From a checkpoint of a small transformer trained on Wikipedia: vocabulary 7694.
Each number is 128 + 32 x the weight over its row's rms, rounded and kept within 0 to 255. Layers, rows and columns count from 0. Numbers have three digits each. The size before them is the row's rms in percent of the matrix's.

# layer 6 MLP up, 640x160, rms 0.149, rows 201-287, columns 80-159
086:108128191089139160145173147127182169145156136119140170096121078102179131111167104153134084091136104151173159144152115150175029118119122140141103114107137064134108117088151125107075177130097132095139154081156155153226200149072121082118207129
093:129099170119129137062165140078148068128143111105112111129150115115194220144121136136132117108144163120112149127139122127114157127125107164161129143135057111181143149193135116073119142102174133089089086123160080174118095128151098132149100104
099:128081109154121143125114201140090100133138124173122081085171070109109124106102151152173121194143100147160075164136094171107097166114118125125161158152086157096104200093115085104176121112152108093137111120170124151107145140120202062160119145
109:137134116139076132111167159192100030133187175156144109155113143146179125189098166098129110143156155140185100102158206159115128142095125136082123107120117111150151128177121079088097164156157138075142090128127117123091143190097089086131139096
059:169137110089147191175166172136191170135132075075107155194084141113171163110094137136136165138136111146045162112104136124185111114101145153116164078106137146054169089188140109112109077146067119138076085096147109108097106111077160117121100181
094:131104094111124132092129106154128162147189136122168095096111085106174159131100112131138055145132142117098080152093152173119140149103101117099058140198118123137098191157167168143157082154104127161121097160149119107116085140099130146064083113
091:127103125197158165118139149138111165143164103142111161130143120111207163067082172128091142155123115126142193129171154091132096096142193088105118118146142155162080140132130041143117145152117074144130129109103151163116091136085114112141146118
086:142141144147141132132146144144199193131143099151072215158099117099147167089148151100135088045100110141131155127159148147133140211114103124114148083119144103150132129036142152110089101149157129102110101136126152129160115150178117102110117127
110:140045167138109173098107112170158149141131060151092077157128113085168092089145107189131121133152142149089147183145125090146155115126164113139156063168132117178126161109128098133130139146154106112115142133150081147106084129114152076110092098
089:100140144101099149138109157084148146188138094125110105107146121193154159146171167125188136115171099164190182095137126168129093098112051082180066129146077117096125139079153174171115157129147074086078111119159116134220193119065093080138168135
091:126173139173156142142123142110134072176180139089093123209145129109125179156055127122172148143151111115109132136128101153148123126099108101131145116088153148121159089079160079124158082106142142137181129126117117116102137144172145142073135163
109:068152138111087172098182106099120112128176114122155198104124075104089118180126180094126104152106065175121154102106158174085048121140147116149143084120146117092142108167134116118079109109202088077141133178126182134128120165154108108138166111
071:145143037124102175074137137112129189167099084133091097073165111140104093178143178157156120104165149113132098096139164082134151121130069147131122133139160191000100096105148134183163110134111117190119130161099155126129076129093123163142131122
105:138119173122143134114146125152134138135158158109115117149125102099194151091105112165175126149217167115087082174114136048119124154125090152131081089195095159101112208124186159169127126127138143194103100128135100104095091104082136117111207169
034:114122071075104145117115149093151127134147138144045161161145092131117113099088123133115135122175089154079140105212120137117112145105130150167157144144087117121137125029090114131105180142074117154176128155111121200118100098183124111105134135
070:173137104099156150105142109081141129160141159119117113123143152116030143149110115109127126132150112146158150121182099147086147134147082191083110071153146146085124162111143084133089148134108141134167154143092146140192122119168074117083121118
095:098161095116105141133133114123111117123178127122144225159125150072113154156113168109154088124163121145129142137098090122134035084149129084163126100099167140120111100111093095130145127119107119136131108152133191171170122154097161135116180138
113:072119126103092135085184115156166114137132147089053145170114172134154136092159160142160112063149172168171148134146124109132151157155163185124113139081126094174101075163154122112083112135189108140144129142172114123103158155091161122136085122
084:118140141143145170121119128111131181135107144124067160087084148000102105188106137171144095083091108155139155118131164144096186114070108074105090125127147170090133089116133154127114110119073119158137156232149133094100113097145142122118084143
099:167113164125171215135134152181139155131138143099060135118137122155132102145092092138158097115098128195114079163134098186104146135124105113163151095107196163183059103126138137139112104056124147156198098133125140151132182108092153137110095130
107:133114091129148141074172109191109155090135135171130135165099136080118112167152124094113110073118146114102087167066136115173133136102123112117197165152070188161127134210171149065129137071119143154145073154128144141115106179095175129100093134
112:115146122136135127142102172121109097131155128100095175162146143084122202166120099165129117111126124169096183129090125147175117140138167131106122143143082122118151092096114123136091135138167022088129112127205066140172094157129122150117145189
099:127069106187137140152115116184161105131121137087068124119164144124116171171124123147216104117148176129150173128182192075130166109071142126098121161121134147204085160112116117103101144176128145124135083148145169144145144153044118090132102085
097:126086109164212129101167153140124144125108100130132165121097100102129126118146161156179135116111110128114054104163088112178131127101118179112150128148140128156129166153175090083150170130140124120175134115118097136172178129142159105167116127
114:110125160082098160147194121129110081130146161166083135149161124112183186096139141162158141109129059159088186143136131103129145139146137144143101073109136063157134095097107121071111139045148091129101134129185083174173137133097117152140108090
112:084100158096133136149146111131150047123144114086170141167137133144140183122085151195164120168138123169150111189134123163129107153134203118077135104130121140183110141116139123125092170094098095085148110111147121165159173126159102164115112133
141:090132184160157146167107110164131063128099142120133189181112117137156193136094112205129122165143111117130104192104128130127121108060192150095132076126092108178117150146152091105102137120146151074102064134215131143156186116109145134092108135
108:116133115183145160113160110117150123106199115115176072114168124116121163099103187164119134145115124124162109139091111184112126105092155126113175170124089224103166112139140102082098093149106076156100102129137094118131060138158132096117174161
110:133163190094159132097101097128162160098123119147111150108151045067106119119092191138125084131163062175121142134063098130158130104124144118111178156146154134098119076169228144195109111073185088104120130177158107142115093115166179157122133191
075:147146140099146163136109159105145132114133106130138167127107135105062127109084161102156144136081154157083150135080105135164103123178075112116162092116175191128120088064115099064143170112103056105174157126158111132161116144113153100054127138
086:162151103117152145127127111118161225139141105146101116120158109133129136147108164135151137174124112165097136128167147155173139165107110162147111053133147189112095101163142198119138170152122112202144142131149116121136129118133135094172104099
105:099134125146093192126134114137126137095145125081096127159130133104106214120053225150139104130164153151083111167129124124170117170144136159099142114154094092137137094163098159090083173151152107096136083116173139123158109171096163077093127097
099:087122141169109110037170130177181095084153148146121188164150164142094124083093101095143085139140109166149097137128133203140098122142148112109183178108131105139143135164170161120119147094098160100145091127112115118119095157187170142107138149
091:108115140094096160169132114113109078101172137130143101140120117060130191168073135144098060138098159156117146129103152167178111058108139138095117133155081183078173090171163087136119102107123091093160093168187103103110055174159120153154146157
093:126063166202169162100126164086140105171163158131104111123122118122155119135124118128182098128127127122113189176078143137202144186028100109104079179121124158102120132125109138097107206145114114126128148120165085113104071138061139147174114111
097:097130146062189112062126152151167117171153121148117105114159143144117143144116132100130125074148144145156112122150119133127164086124133158127179134102057148135121130185141159097068130162169095087120071116099109153232125137132082100119156120
091:160098092136177156093103125115184129106123102184152155123144057068170157154133119066126104156109149126160136144090137145175123120146110111055118119163136129087125127200175117128097092167144155103179081143204105148140117149141120144134064190
090:129173068176155166123159102172098156113120100131084110092161112146146113177088118203121134067127166109081097118134116158116168096094125170126143102181107074165107119154126104095143129128205150127187148140124134135103154128134088074159072169
100:060135088122078143089145127083122087148131111067111150125128163133109130073130165186212130093155133158144100130170150123083145145171175142138105123122062134142136152103109122103094106161094068129092140137109145156121092164116120050132150120
104:123099175127127140131135126151125088161116130080139176093116154129108158146131184205116090095124112119145169139138144109130141156075156108051060119104076087133106091115132101158124132158111129103173142138124081094129153120176185140100107116
101:133089130121101156120142147125155093134194113116162081157116129087120131079170083138153122141132104140155121159200128148097145120119119113112157150167169143117106091166132132150118109083136110201104114180210163151070107115120167085160084153
077:117126209201118115095108194097149167156155040113129115146157083114135112131061124132127139156147145147099122126176151143160122157116139105201146143139137107069121129166129108153130095133111103123114109149101130104153127133103155100163121133
115:095127085168104128162187188125097018131165104064167132171150128161144154110098120117136119090153149155138083182122160168102148183135172151104164113154107115172130158143130107109100196138160092078119123120149142149108175155105150135184161154
092:148132095117174116125071128165180146190115155105146216099173158110088119161198123121134143129145134144144156117132134071169161105089144127168102128187142143064107085126123114123149104161125171167140100186125160142174199167144103154116123132
028:097086093095115140161133169131127136127136113137059151171086100099202085088063098164076104082159133151116187107079073155119129167088114111145143114150082113093160089081125133098109171159107171128143108088106116149125153105172153058147104144
102:103115089120140115128152183183112143144141119109079106083160180136154134093094144231149151120167121136152165126080133119157153173129189167139131167094069117147074117160091145076151150142163105169116158140122100160100080143096180151099109100
112:115114135111139131081109142127176153155206183157103150106073177112141153170128115128122089077144156131105115159175196087147126088103135154084117110211114156176141156130149168117111132095081133157079110151174139197113129149096058116142148079
120:117087110140127140081125193138111058117129117108207168185146155113098154083129152164174107149137119175098162186119153096099113130119176120153109060186126106115116108168115132111136128147169078115136118122156081115120125187134104166204121167
092:090101067128134170105129179118140116117113109126169153146147122159127085153125156223143090159147145148196106117125095165122107155139181183109109097131152150077140126136136062164166108090148087121097142147125166165087203126173183126139138202
106:109113165156092145068200073144108136094143132150143173183158125130141123160092167138176125101129108145120124158097141102108154100057155197067184146112129151143111115160162121126100144102096108103150099140107138137115153125159162105204128165
102:152137184108115114041123154137233150149187158120165179154100155154091159115109137096112102122145094149121127114105133152100099157159112103163115198161131056137140132114172092131128110118082145096101060131153112154188143176105129087095191137
124:113118188141132134102102137162167042142158121115138196123064150126171132084130144162123075133159113144143114183122210113182117156125133160105131187134104120158120172143108158107133112163147110113108122124169143178069123159151103107102166094
094:141120140149066107116132117087125080134165142144129155155137133124120111130122121081155173132130142168124115135119153126119110155101084111120158135135143156160104198070214163162072128167077166159151110155112159129143141116151140094136124103
104:139126110116109173116162131144139173147187092089170078076187148135119100118149123135133113079151129164169122146138090133094157092111107115141176126145146138108086084105149106160132137150117114149114108179136171127115161124129118117139064126
133:067137167111182120122114101151151069126110136128184159170123122145168183110112140190148079141144103135149098191100155118128111139097181138112146123102103103163117158159171122108070168123161119103113078139198184153165164147109139122130101138
119:069084115113103132148138167105111143096144186067130103132145091140135186094118129179162159195147113144102144168167086135095138134161116152102086114181141061105124147156147096144164151130191111145137101127183149158144160166113148107153147071
064:113128124170101119137125100153157205121153047168171158107130098154151164082137111121086118113154170128125134066162162138152108164067136147142132121118135069094151086176147127152122083088086083098142121096127139153105148137104153140170142133
090:153092090072123113123123142118155144161158135166149098145126114111157138096148129116132131117145115129122141113149148072120129087108109181161111096109107121166134118178158117151098229169177098164151109151142111162136151125085104099142152140
094:094120112113083137171092120076135129143165158154156202131141168103130137134105176138154116104153116184095136134106147077133128116111150166131094151132160042082147115155170076115160128130141142064112139125117080159135195141128122158112175118
106:021140105136139145164145095220108118153163165150091121111139121115148169118095155167116077109141100116126153162111104117110117060114133152092111163116115113127111120085138064120147107167193136123119113137126116099144162140104113106091174104
094:104130121076116161129114154152122164153118106107107123084181100163141166194165120155129157101125102133141148075113143193068139062088107154130077126132127125082140113112158149112062165138100130158083122137156107087255170151119059056089148161
092:120158107207108157095117140124079158158143128080166176117132124074072144071147127107147116129121089111139090126150120125091117117123092080152146103140148119096096093163122125199106123140082103175202101210201180132101112141103137107173077171
105:125099091116123145096160140145114121114160073101084101123145054156163119100136126174101160100140168142115078161148150187080138144137127115170153046184127176123106170192135174097175177117191089092142108127150128131086124158092111133167126157
104:138173077110154172122186118138100125166172151089158093177134106147193129136130179124137085104125050131163008181069101118123159137099075099134110149126122159142117085108152103101145111164092127072154145150143133119101143108137106063101083163
102:114139219127160126059132159110148128152112075123108126132188098134145081106108105172097131113149115144037175097076118145135148123070109135149157203162085095112134153146190080133120135063208132110101110146139146146172144101144118140148123177
093:105152072153132172160105131112119154112099140078098196121147122088126120111140136205207096165142080143139101110154130098172108138090165105093112127155175110104135098127085126139149143118093120118150095138117163207174161123114097109201145133
125:118136170205215172043164145124117129142163131127132112145077123125160103153101170122143156095138131163105139132095164147120092141072108094130124106115121142125128112143127095136142138095077090111180116144173120145110121144138070170136133109
108:137113109136102124154127110191111085166166076139063147127168094113126183188077197102113092118166123176115090127128096099167158098136133111118087159136143124159085100203118096050090169164138177091087121137105097151100143157155180119087114105
112:121153160096096122110164099117164069125168112137160168178118115153100137097137182107110145161129103152138160141118160165149129143131157130141122163134140176089128156104188144061080086119147059093112129131122156125106149173081151150100137117
121:129137123140080115083110151122146069089149065064109090111124158127130116075118143120176084122141138142192097156105209169155144163147153122141125133176166091134102139168166155178068145156074132139184073151128135175107098182135115099148137053
086:108141079101117122142134143166153111132121071140094119071129085152099152209093116160131099131124128106132149149122136092138163167079130096146131060153111134108101140177138097115087158143108135054215127139171149116131113121112176081162093161
107:081177161151142119105193092163164071154130108197131172130132142153071113156138171146146148135136114127144124146071164155103134068115137154115213069128132153155124135116198105115100174120208144113114089143105157161091128134190075107162132100
109:152057184155192119100124169138195149140136070165093111138105174117163118064140136134136087123119111155161132194118131071149129177132176103072133118167138116178131098141122156136114121117144100172117112139167091145145100117106114114149123119
025:125151106102125185092128153144154086134158138153052153130122132089162103113051117137119153125181087127124171185142114152130140112136104146130107061136143079124182175100102138112108160137103132183103155121088156118138068096185103120158083156
097:108130162122119093102170109137114153164161111112171079144126129145177128060173166156112136187137133172178077144144128164139110127152155115082109168089114118180120119154107082069155110163129092103176111133133205199134175198169070091169095123
103:138139093146182171067124208171115088115164097172161100107080114152132111145089148145126165132102162150136089164094192209122133159101168164109099086168168111135097104102161166120135145166151072113129127105135089146128128116056070105157145111
104:111119109144086122098135123104097103143139181152152145169203108079143142074144169118146117086129141145125135129136102093127108086115147095132107112097129086125138124118148106164123140132093141143142100160119105198191076135099119081202139126
045:117157086147114146175162133139160151131111121135114162131139108147153167115122155155095150131150136126094162111152171156170115117077095153120175130134159091069147043216157133150138111142092080124088113099101115111104143135094124126131142166
113:071132102124126151081158119193204153120124101119127149130169112157112108127136160173108158058154095139122108177109116136141158113057149160139132172178138175073068196108150125158156160150160099111133103141096135192146137135106103083146160180
089:132117154078086133111118136119194181201151117114125086106131131087156164137164093137154132112158148150107169128114088161131098110145130094224092162140091103101100104135091178098110161178117078120089109138194165124205113179095112068132101118
095:117144172065122102105126117095205123115113088107104080103164110132169123125041195171136075146140140160121143157108163135143127114147132211120193185159123098083151133120204098218120121119174170113149139139144073115096087111169155088120165187
098:119188156110124138098203102151116152147138144124087111142167090155130143209078090127107172057176123131075108129131179147124191112105094120104171078125098131077106162170149141089132122096171152041155087134122166129148133121091126165171102141
087:140175116122110146163113163099209178084135102152125178112156122104040142146146073148126079137139126152090110156151114204112095165151097123178154090130090095061132107104144169094121136116119149151097091149157153112165090147117141097163144099
082:064130167143137145131123174116128054136123059140096106147149080123111082178039107183116115169122111135095133157116158125096115122144118128129155156087094113118144159156154069182094130171199151087105062130107064148116116125126183109125124117
065:088137149142133168086150127124179089164175087133047115175119119060183119148043177105181123075140084165143143157124166131124114136113144134099111127179140199128117176130134116156106150134132068121191131179137117148148092119135139098152133148
087:124061081154116113112174124191131083125129169106068117173131073118037126132129075156132150140133148136100086136142163088102175138080112172109119076187128127160116142137151150118172117108168117145127114139202089098126081128145158159162125144
092:123126121105105171098115144120127089096123051068125138129136072132129109157170166151118083081121093131147145125050131144097135125115145154133172172097133079115117120184183074145146094134131099110133094140117081132115133115131129149159120117
# layer 6 MLP down (transposed), 640x160, rms 0.118, rows 201-286, columns 80-159
102:163123106163122129118064124119095109142117120148149128118143147131091106124145115123139177125142120096102148035125184103088212136151115130153164141089147081099140093127106136074170081161077132120136128121125169129147171096159137127161129076
092:081124114133145114156102162109131093115116133121128163065124080090179196161090157110093087126184125129116172115103110133139032123130163097165109140149078146104079155155065131088138156155086152147132156152124154091199148153143101171101107121
101:087118126130142112138125113158100095135129150129157122080110127052119088193137105106132140160127148146040165125176189111120124089149103162118125153170147155122114102109082144136131151111128119133137136111146148223067132160167188141218113088
112:087111099146209116132154115125099142125116114188136142131115118108100152121128062164146097133141096174130158142158089089148141089132085113153103085152115177145180131132126109162167155093101111155100152119094089128091094170141143128092126163
050:137133150149135045126112105133097071136154149115193113104162117100097129170103149133170173125127124115184097157156151145065135126099082100146103164146166103176097162081118145138156139094141090109148134136122149150137166101097114103089113101
089:057103186119127121067169112119122174122116145042100135109104142098090103146192108112129165114142123154162193065146078119164137123135163098095144090195205166117113097149095128133148128107107129136100168102124136179097098103147113131144161107
089:072165167099112151132094115093137124161078131175122126132165099144122126092170146111116118096124033133124116131125122136150136174153100115119074108145114099080171090133110181132184126155117127124143103159160111111157162151166137128178120136
072:081151093171112091118138171135093085138093120134180124136161107116126157057150183157122146122162149085161111115129113134106188075122126115112146191068187122132076131081152127092196091164166145106149106091125173125126171163115161079161110174
106:134133073090087122181211098121109135098109108228096067168104080101175134152121122142133086149116061081129098101110071094158067117111132117096106091185143176161167133102156185109159119136196127134104122173129161122067110155155135169150133144
102:142135102145096135157137124166090117098123154126164205142101175118093097140074105145070125165094163077078068179131159107151135162170249157108154057095155156157116118176170118097117131117122117154169119110079099152077096148134142198106111119
081:166104142090156177130128134125127102121095092155110166110130119087154182063158146093185079122119097124104123149150153109099118092193167125120098168205103117162075086128126122121134221142138110183074095117152128118160181110110114105153135127
113:150119119171114100220116140137118138147137128182096144155164145160118126199137170106095133130099186103145150154107122086148086102119108117104099138153141094186166160102133079129107055113097132105118125109078144195142106149147118098136175127
075:100109208120132113195126065136105089097108182123179145171111098104180140120126125122113087136144097166125122198089090213101126162109198093092134128124138138160095128117115096121096180108122138089107114079176135101123153116116097137096090152
119:172134144146121101105136154122170165130094120140122203132139151081059112187126151151131147123092102109149086073131109145107139083194122144157129076073109120118109128119139071106122166127111091157138148110127143135187169163102080034122134147
014:155175144133139120112116102146125129093130177099162138082170146092102107135115139140108140135061169117152128215108130095095181113146127137069135111103153088131105182164133113123184089122158177112093132223084137072114153181098137158150151090
053:060157193161135127122187128142110154085115137124173165121146143066180131157137161162082103147118092179168124129083127087145131159069156143128121145113100122144115116165078103126147093128107103136116091106163127133051147154135208096195103089
100:090131078136111090155100116152067078148140108128172072148171087143153150118143136166118150140104131107152136141126156118121191141135106188116126181117112148162111138099219138119154119171154162134163125064104100093065166103134150125173136109
113:221133130171124079165171104082133134102174166126166128146146127111134083144167121112140114154108145125128124096182136130103169087129123191094140165172147186086123183131148154190117169091141098094148171140128087093095116179170168093122160098
088:133096175095141130123111095161120064118131075144128090183159084163087155114096056152122172171094135124138078124126166147163133204179191131127122105115142136144091162135095068145176133124153149104094124128139095152105138069126191207150129112
114:103149135138105131119131113101149102135173122109122102169175126134138147127174174129096152080130131122181110151105106147165111088145149127161160177111145141128153089068102162110119110166158121092081126137080142102129134195136062146092093095
109:141145104073200080161151172141140119193113111124140125158130165137131082102160158141140188133139133144086132082092109071101166138093132153090116106134129157062064207122103143118052083127128095123079141130164160134127164081141116138143140151
120:081152173112105075131137111114163136106162178142122128123089192121120133163127076166130156091167153143059068136122117098160097164164173124115092106128086167149164142154131167126081106077133126107094128149100166106158121214126153188156130074
097:125104180138064128116078129135133167148162110187148103127162154086107093127155170078123145136086151134146137097141042096116107172174159102080126124085182093120108131138103118149135110078084101120160148122136078112141170116111170126142171101
087:157162124144090109148116128094081106127070120114129167119124092110175100117165183185092135192114141126096128124096129079181116122194130106094143174126094113076106119162117048090164116189146143116088129095098086174124147096138161179149183126
117:130083230109115093096150180160182128155121129057149130087128135141165138184069190081134111120144132162179167128143122161128124146101155081129142160106114128082130159142142135111163147148199136117152121122101137113122125082099148068078111137
100:084117105136155098156200147149140105127136151135108126129112120255108170116168118163096154124077092144111087130094120132136108133114145121091151086102147097181174145084121127114124168089152087129125158072123106105170141118103171156115116129
129:088117167142137104157134083149135114112115134142140135149097083166162149079132137164149120135151105139136124139104114139122127127102205162103095137126140082158165147114136122100113138080137150095112114096166102137126155156098130130110117127
119:150185123110162099149111145121128137143090177151082096080162122100141145150187172137141142137143082106151142161120089097084171163062179129121158162094143105128065089067137117101160149065090198105119145140089160118155153133085099159108101114
117:137145092113195100068155153104111134127107159138140145087145157151182054149161099120147144159078079071163163094174154062138110117139090081130107163155121110134116095105140159108184052142084081142184136137111130167132087114087184088077181136
067:127111146147087146138148127094137086117103174094147106136150141116136137143136131183103085124214126113168143109119081163113163122060148108124089178163106145112098173143116116144112101153182156158132098122107099086119136123122136161176107135
081:046126175157159127129097151137099132126115158115111160210085117104082135146120138116071130076136154113096064114121101081101103118166139096088136139120039124149111180144162059126150113157134136123155089128155102146119156112184110128146112147
108:121130118159139101198159107132144168115105177120185147100113120149173100154116088132174181097153063113149100098126062105098144095162133130128099139172092160106135156165125148132148045111139144110151083167089117101161198176149174135137147059
107:087109135080139134175138120140060159157103158123142114138156078108125139120133088133139130115136138101106098148074073071151115169150098086080116122122056169086131084134127122173137115143069051148151103140108129096073166146144117247136119162
104:104142124116115105105164074125133130106134209131125059109099171117064146082131048122129156144105104111101112132146054143085110128099158125109125152098165153102145165114149107100142150120169163149112153151071193165131137150092152114144144106
101:112093097120035102131090085096150072102139104165150114141073177166096086161139107136114141115090142149136117104100127125172128123191093212173109104135130073156208147118131117101107143150172106122113141135130124160106158131123131148175160085
085:133124078185138119224131109143133141105073156101141184133087100142073131050109120114115140081120137105109110158081148162152190102165152152174125137080152080098146131097124117099155173133146123159200185135146156119133122146147156113134154107
092:167126141110112085106128145095144124077192183146075092108139172124106098143111114135180132036065084019091095157145110104105104182190104136190085138150096108139087140120127150104112158125149107133129144114142150151107118135123152149163146153
085:075117107110063114151157161163084167067122167123159128142099124059096138158079069067106171121105103130149142120152122108113109163211152151102146150105139183118134148134135165092075126121139071117109099120136151118088163137078141156123201105
087:184087146081151127116123145087107158090140099164108080027159145124174160157147085106106129155112151165160178134123087097143148174117049125080158090147131131136014134175151148166149091122116151142109057145149094095132129130113140142196161169
103:097144117165106101121109102138086134113169158179147124092138115168131160081101128155147109115118100156061124123096095126143159151174145133174066128129101163122167132189153117117099158089164140123122137115126114120069143170133124150175141127
123:119176118128130109197140106124117145081064125114091100136162164108152125139119136135144071135072131130133161147074089149175105154106172105164096122131167132182084120085153107116114087131202122074096142131078113029133147180123140157105164137
064:102117093087160117121166059128088067113062178105149175146066138151143174106141145136159160137084114116125113168135134123072108093144099136122151056140099134162071136170147147169129205104145121123166161116157103108108098099132105120122105114
105:127128118107117101133149099144146130124108142076126111115108144255118127105141134157115121129147113121143074107124105144134196108121141113135133108133154114136183150123129093114138138121113115156121135073094130147140163157103129144110174146
089:150116112166117096125142152114090080101098106143159066126130140089163148112166153087166084086085080139100083149118103214119138195128164118126171145129150137133191180108096085171126132099174087148074107115107169159110116066092095123123167105
010:151152135148160122132049102121153118113182172094109110104147139141061118152117164129144162130092125151166083169131145151112140095145103136093118143084145162153085190132087153091192134091175174138123160130145176152117092180129083205139134131
102:138128159115120155173127090090139164119104119135161124130147085126103163079124111048119113177076135103171115111112161185068122142133090127164156143139172103114098127104150109122156082108110238103132143140062119081068100137124154185126157140
110:098167099132154136123052090148131083128077100073116111101180243154099123124190147097131120077118189141106098146114147097146087143106193179116141104173181119142152129114181092151097099189134161093154063106171139120136138153103161112123177140
126:115143097078129146142123108086146067127163096170130172167161161152103130167118105102094134130137087145148068086130116124124132161135106117118132156078169124146079133209160130078085155132052140077165107108114127145170146109097115061160100159
103:139139161137143127100140102127160071138148144093120103145074168085084136139116159061094183108103124168096184139109111099121082111124139082137110137146102145128076137090163140155103138087105138175100138075101181119136094164107135149132164079
099:147143056070171157146104145084080159099100168171132132136058124133181086107108157132129150111179145107165113127131115131163165122180153087089133082086171154177123137164160159128150097141134100093129138100148103099137161113118212155111088119
092:160059183143148144123154147121097139108098162132133160149158090069122130085103131159083055161183157182085125184149089128148098139181078153069113164121131137108138111113087071156183112187121134148146138174165173105099100131137180136170159093
136:129114108176094121141106089129124147135082172107111135158094102178136136128112103153165128103078118133121118124104101094121108107115135109109137113157112147118191035096091212167168161145139133099093186099113120162167110114135116102096185155
071:137102127075158109175132125143120147126150118107115174161125127091138130131101083112130189165096143144151160117127119056107101116162162147184139165155139192059147105162090135108147085098149088140043151139133113070121142108102102243124153152
086:099122135113153107169158151090136057089145128133109162120145163096044125146127084140125175169114108157121064129129096174145133138127107121137192134175106176157121070172147126121159175082109111121089100103056066099061138106096111128125157152
115:089121150112135092132197123163111071117120141148142121151107115250138176118152131135079125154128142134153119144136132147100150097111132119107149115120135083146166146103141094125109150093143150088109135071146106120133185150125155125085121151
115:104098225123184160164096120094143126130120179134110151091132145140102123149176164174126121134072140134107088199155152123099118110141109144111136159150122132107098069140107166158133190189113193143067157131131100197113154158141122100142129181
062:120117145105196154113080152125123088128100185121069111154097150144073158142108157128126134157068125123137104202121096110104159068145129152139137136152156144165067145089082164128175122115136160119147182149131131068165119144077096109062102120
093:075152191195105140140127138181113142154135114103138128129100149094133089141116130108109179164149129169142064118098071120131068162129159106122101142128073106105076188077123148111138066134085135142155119085119103095084096203108127153087119152
102:117145155139115104165133108158175082123093071139156099135112122127123117146147073126149184103151117131113158137181182176092146172185138120129159150108174110116130106114123108115076136092162140131152168138063116089072163123145127184135144099
107:149103103113115086122074116132119168085087119155044132096144168087098119169138123156094090161176125103093092126166168096126161138125110150161117079129133122101072098155139117132136170142133139146176152119077142129126133118125159138144116134
093:071134117136127085130075094110108105112098156151161101157126121094103114164106084130112076139159145119158106198116132061131118157126182113072175127142181115143095110155117071155198131159132116114180133110122102191086122142149187113169153132
094:139072155111126132143169139142111142116154190122172162125099117115144170126095072096120147120134141191155218116144146082154100147155143150120153109124157138132106119105075117107149101143147130093124162108134126128144147144138133208088167109
096:146128081157127151213158105086135155125134115143211179171086216081112099092119113166106156155149086125114111109132127147134121122171168135126121172098175134087121111120120062107103160144132183150154161139108146097043180117156171129134123128
093:114099159113153072105101187138087131148149096070102153153124145087165120167106088072111168106174074131119154125122072168145119089151126100177151163142160154110122081143099179119143091096135111180138135104150147123151114060165168155138123142
090:141097166132197181118134091099121134108091116152109131100129135100118117153158112159115139069102110189142125084089151080129121143197105088191125080130119122126153146166104172068165144105151139154157130113149116117139128094146154157085152115
092:129126123106173105099151112121106129112072100140137097200135176145122107176137076064063132141138119142161153098101131089111088142190076147129171059093143191117102197121133113107086146109138106136187189152147109116133082113152167175090156173
129:121154129096107089150164116124116073117138074098114114119142124168117102150107088121133156105174097125109105172110133127128139109156173187167138085204063110157072138145095178147098105138164157075136141122094167072199155117112145097163142133
110:141153105151079081169120154123148150144108163176187159115131211107157141123125170108096176077147149111071113121118083176149117125167200127145133092095136134081134158093103097114152108127098186198136126139125147139169153096095078112184147176
112:118160147129172119109175132133114114159077126107098095120147155180182083093147164175118127161146116117116125115126154051090129112152113175107081081149147093133172098127127142165141154150055132147134159123087196221085135112147107090120212117
129:207131099149087122132059108112136121093058145109151115124157114131132153114172133130152144132130113121132100110097170129106114116181115167099068121119186052093124098162188151162091114140098165156133083151073099154085166158186090135205101192
059:143099129108150126135155102160124152115081138101087151110153141065144124112173128131113165103104198138075147121151158128115154165148110168118117141113096163116110176104115129123122107121151129098077125105112104129072165088106155142173170075
098:127118164090096168125172172100118128148143151099118110164135130084187139145125096162108147128101153168146108086156138094138098104125119090166089154100123116139105106128132087106112122128113101108163221083131108123131135090091205150058106116
134:107157098124181083096177138205188215054119170151092114129125147119103135134100124100198168161091127097131112146150103134138094142121140084153146136146183120164126162091154123090083176119161180105107072168115125093138159160126107143093150128
011:155105188163121060177069115099090199138143116115155120099174163056085114108079148141121181158086155130128121138117162114118151088023118109104104153130129150135104130097160114127144158111133123121135190119149114153148126130136120131182082087
095:201131143174144159068120176187108099111145109099170167099180110129083130135074150157160147113086192089118137073180127117178156143148152102191096104128139104106200116076140107141114067118127158135127181111130137113158159137137162169102137167
113:110083169144107136156132097108153109106100137072073179236098169110056228165130090136136108116177107159102148165113089106122127154138115064091091124131133136166104128167087142134097139100162117087167153110160134119115105208141203114114143115
089:147128125142173116154182099153176101131121131157153076107055157129126102196141142101106106131109148071156109099120129134160124104099126144076146093106121106169127160100159089106165109190121136153142142120124089079155085112139129119046198132
031:125132137105153084108080117098111083153115166130155117166152139105080138144122119133140162129089130119164088167140134106090148097145090124138122121156133148230098198045104118161171145118117140093154131108138149102161130153119123119099094108
114:163106123095161120152142139141124120180151121157170130106147074174129148113141150171134079081132191140132109087150155160128112072177140131122163086076101174085176138110142152118149197115140129163110100175181094076137100095159160141160109088
090:164124100133129095151124147162117080090050186163135151102103108139118103106086159128128097134085095119139103158141155101104155106095218168129157126100102143134129118166130142165161184160087135144175172110042160163118128038149092129133120161
107:078101126121134160199189133114130147123164161179174141191136146151110073148184080126135158100108110129127087081162150082073073097107162058130153083071152136131131154096124125104145118085104090134142132126170147160142159134097129151122103083
081:185078140136137100124085125111170105065085211114122152124149152157112109113150065110135154157071183081164147120120144124133123152155144155108119139165090097138174122152178143142133179160153167142084179116120111110039094153116115112144158138
071:161106179129161123146134179139033119150141170107138103212112159101106147091127149113116070120114155085146089090147158081101148094152131153085104127088089073151115127196186124162135128109128219081122134108100087085203152076166153152199129142
071:109134118129085105134174205073173162133174174174140179110118105099081124105229162112144158131074074162113121124178130128133130161176190133167141126124128113093111076116134114109166181059159120125132164113143127144082145151132112179067092153
096:117135150130152204112140172121164108207174071120113141174143096063132133142074153129168130105157095158111111191108170128112107141113089140104133134141145155086048133133166083144131131132121092096163100208143115176125124124123131131170138159
076:140164133194115155118123151142116179093127128130162158093139161081164174124097126159129101108147149132140161075136099145164107089083106134097191117061146111160139114108094134104126068112069102152120093141131164082157110118150156036149150095